{"vocab_size": 32000, "doc_mask": true, "max_steps": 4181}
Each number is 128 + 32 x the weight over its row's rms, rounded and kept within 0 to 255. Layers, rows and columns count from 0. The size above them is the row's rms in percent of the matrix's.

# layer 14 MLP down (transposed), 2048x512, rms 0.0935, rows 1620-1623, columns 256-511
size [105 105  96  91]
[[122 177 179 134 154 117 125 159 148 122 161 164 153  67 173 138 102 123 148  71 135 128 113 112 149 176 130 182 137 121 104 115 154  98 120 151 175 162 109 173 111 157 132 148  94 151 149 141 127 116 155 155 164 153 146 114 114 143 119 119 144 115 167  73  96  99 119 150 138 137  96 116  96  96  87 125 144 141 126  94 148 168  94 108  93 134 133 107 126 127  75 155 111 114 156 127 147 112 136 132  94 151 149  86  98 163 167  83 146 119 118 112 184  66  97  90 153 153  99 128 140 132 100  89 103 168 160 133 136  69 160 167 165 123 129 138 170 176 132 111  72 151 113 151 142 135 121 107 153 124 147  69  93 111 131 182 128  79 132 155 109 134 139 140 133 213 218 182 170 134 162 111 178 148 138 151  53 103 135  63 142 124 177 127 140 101 137 121 184 107  63 104 150 118  80  82 107 129 104 128 128  86 122 131 139 190 150 143 125 117 132 165  99 154 150 177 106 170 121  78  95 164 227 143 121 117 142 119 169  88  70 146 107  90 109 115  71 163 124 147 169  85  68 117  58 146 157 125 149 121 133 106 146 172 100 105]
 [183  97 139 177 154 112  95  74  86 138  93 174 162 116 120 172 170 108 191 205 137 106 122 153 129 120 151 101 156 155 183 125 118 110 158 137 126 173 105  96 164 106 188 138 112  57 115 103 111 105 142 121 162 121 104 107 169 182 110 140 186 137 121 151 185 126 100 158 124 160 116 151 106 131 128 109 110  74 154 146 116 148 174 165 145 118 147 136  81 101 183 121 133 155 136 162  82 135 145 130  96 139 149  74 118 188 165 170 119 107 171 111  90 154 125 164 140 121 193 124 192  46 119 160 137 106 175 120 127 104 128  45  67 120 119 137  82 132  85 145 164  68  72 112 115 123 112 122 156 139 133  92 209 142 170 117 179 224 121  84 143 127 186 140 180 122 134 119  89 125 177 119 127 170  70 148 155  92 147  83 138  82 100 116 127 147  93 142  89 169 116 146 112  50 129 145 143 139 142  40 112 108 152 120 146 128 145 110  91 115 129  99 155 134  74  78 133 185 130 145 147  73 121  80 107 211 206 140 138 132 136 142 147 140 140 171 156 174 179 207 134  63 148 118 118 142  92 123 101  88  74 140 205 121  94 191]
 [195 103 139 120  91  85 129 123 116 187 114 143 104 122 136 106 114 130 134 116  77 127 143 117 170 161 149 128 115  86 123 136  92  59 159 153 154 103 142 145  64  80 148 113 141  90  92 184  66 133  77  74 134 116 196 152 149 122 112 192  98 106 109 156 170 117 110 112 142 125 115 124 132 115 117 126  61 113 118 133 150 157 166 142  69 100 110  53 130 140 183 116  95 139 133 144 101 119  96 147 176 145 100 117 107 125  82 141  77 137 130 141 199 103  63  83 148 142 172 126 101  81 154 109 157 125 107 114 115 143  92 162 146 120 101 132  93 115 108 114 133 142  53 112 103 118 129 166 165 125  52 119 143 130 173 135 104  98 120 158 127 175 143  79 188 123 101 153 115 123 174 140 147 122 104 103  87 157  86 138 116 205 107 136 134 161  83 128 172  46 125 127 196 136  86 100  95 112 118 190 147 155 126 236 219 116 139  86 112 156  28 113 116 155 154 106  74 157 158 126 147 111 128  94 112 136 146 117 123 115 139  75 133 156 196 129 145 130 145 133 161 111 128 164 146  85 114 109 180  94  95 139 142 121 135 113]
 [103 103 164 114 105 121 170  75 121  86 155 143 134  96 113 118 148 123 181 150 166 155 123  61 118 134 145  65 167 143 109 126  82 165 138 103  96 153 150 162  80 145  46 188 123 167 105  96 125 133 156 117 204 113 121  73 119 187 166 142  82 165 135 116 126 117 122 144  76 121  78 110 145 136  40 156 126 132 148 137 133 139  82 152 111 109 113  95 133 130 113 101 113 102 110  88 182 121 107 161 169  59 155 164 114 147 145 143 147 152 129 129 104 136 121 103  79 101 147 134  66 157 148 144 125 148 161 123  96 110 126 145 161 132 192 110 128 109 131 102 166 122 118  91 154 140 119  45 134 145 122  92 160  97 179 141 126 147 171  89 151 135  98 126  88 102 125  73  94 109 126 191 131 116 142 105 126 151 155 155 123 110  95 111 137 136 105 153 166 133 136 158 183  96 158 132 144 122 123 178  82  85 118 132 120 107 147  96 158  36 165  64 108 146 154 194 128 172 150 118 151 105 186 121 116 162 110 142 124 112 140 140 148 116 117 163 179 117 114 132 117 106 172 139 148 111 164 101 123 141 131  88 172 131 130 120]]
# layer 14 MLP up, 2048x512, rms 0.131, rows 1621-1624, columns 256-511
size [110  94 107 106]
[[135  96  96 121 151 189  95 153 179 168  65  85 145 125 125 112  88 123 134 127  97  54 163 124 137 126 149 185 149 208 133 150 172  87 170 111 163  97  85 176  98 104 119 137 162 118 125 144  91 159 135 109  91 100 161 127 115 128 147 136 111 132 109 122 156 188  88 124  87  95  98 199 143 168 176 162 171 167 184 104 105 138 167  83 134 111  85  80  89 155  78 132  79 157  89 169 100 136 147 163  96 175 137 106 159  91 158  82 168 145 156 153 113 132 187 143  83 186 150  77 104  91 124 134  66 160  89  60 179 106 119 130 150 130 177 154  76 123 154  87 147 126 123 140 111 177 172 134 135 110 166 189 110 153  49 139 134 125  96  52 167 150 153 136 107 159 185 152 131 147 139 193 169 115  96 136 145  65 170 143 100 158  99 169 137 167 159 118 142 139 131 106 119  89 150 144 126 136 113 151 129 157 131 120 119  84 131  83 147  73 162 100 118 143 150  97 149 130 150 118 108  84 115 118 107 147 144  98 159 162 127 155 105 130 136 109 108 155 130  85  44 104 155 100  88 100  73 156 142 165 109 112 205 171 106  72]
 [153 150 155 126 132 114 177 113  90 127 107 115 188 131  88  93 148 105 149 179 104  74 197 106 109 168  89 136 147  99 220  88  87 145 109 138  83 180 154 122 173 150 115 107 109 151 185 150 144  98 129 131  86 142 156 145 168 145 147 131 150  98 157  32 132 176 135 117 135 202 136  99  85 122  83  90 141 198 122  97  71 131 143 141 204  33  91 127 183  91 102 140 162 131 182 188 146 129 140 100 158 112 124 165 156 128 110  69 127  89 108 154 164  87 181 129 156 100 128 138 142 137 160 112 133 176  70 184 108  95  77 153 171 116 169 107 149 131  59 171 174  96 150  80 117 151 133 137 121  97 135 186 110 113 138 141  92 129  87 104 147  90 114 159 139 153 174 115 155 141  73 100 161 115 137  80 148 183 148 124 105 130 113  93 128 168 144 120 121 148 113  97 133 128  97 112 153 108 116  79 175 107 136 171  81 117 132 114 182 131 134  77 130 104  80  87 109  79 102  85 110  76 120 144  98 103 107 114 136  72 122  97 111 135 106 122 134 124 163 118 165 102  76 113 158 113 124 105 117  98 123 120 113 157 140 129]
 [143 114 179  99 151 112 101 147 145 174 156 138  82 140  94 174 104 131 215 136 145 131 146 119  94 116 147 149 151 109  98 148 110  89 141 113 152 167 130  97 135 131 136 204 139 111 130 168 150 125 121 162 104 130 118 133 162  57 158 136 117 114 139 174 144 119 103  83  95 172 142 116 174 110 157 154 167 118 150 115 111 178 161 139 122 131  67 116  75  93 148 164 116 150 170  38 135 160 115 138 143  96 179 142 114 116 224 155 135 118 137 132 129 144 127 135 100  86 126 129 113 146 127 215 172  87 158 132 129 161 120 115 136  88 104 150 109 128 115 145 146 100 103 105 134 117  76 171 133 132 154 116 145 134 142 156 126 173 110 141 163 171 159 152 130 112 113 134 164  81  76 109  97 115 170 164 124 137  82 160 141 134  43 130 114 131  16 153 115 119  99 134 153 141 134 130 126 155 172 121 139  59 128  85 103  99 150 119 131  75 174  38 128 152 104 108 109 210 120  84  92  98 102 147 118 131  71 122 147 112 121  78 120 114 123 102 179 113 148 120 102 149 146 149 146  75 132 149 150 129 105 170 101 127 145  93]
 [106 158  89 144 150 137  78 126 140 123 161  87 130 142 124 123 107 129 124 175 109  96 102 130 153 150 162 102 127 134 187 107 203 104 162 119 137 157 112 161 150 136  69 117 133 172 122  56 104 111 150 139 141 158 153 180 138 183  61 149  99 158 196 123  50 128 150 128 109 192 153 135 162  87 123 155 144 130 148 182 150 155 108 120 103 127 116 132  86 127 120 178 114 147 108 176 141  90 123  85 121 129 142  75  64 175 144 123 127 135 111 126 108 163 188 113 142 188 109 163  97  81 160  65 120 129 134  95 102  92 119 135  89 126 110 162 134 120 140  58 151 126 145 188 168  96 113 151 139 139 111 170 139 123 163 140 129 109 163 148  95 166 112 145 168 168 148 105 148 162 120 102 187 135 142 139 128 141 139 145 179 122 124 113 121 148 135 155 144 114 152 129 134 142  59  77 145 136 113 167 145 163 140 174 126 145 139 146 199 113 193 111 125 170 150 151 146 112 157 146 121 150  71 109 163 170 135 134 131 127  81 188  90  98 147 143 119 113 157 110 170 142 137 146 147 143 112 165  87 103 114 170 111 121 168 142]]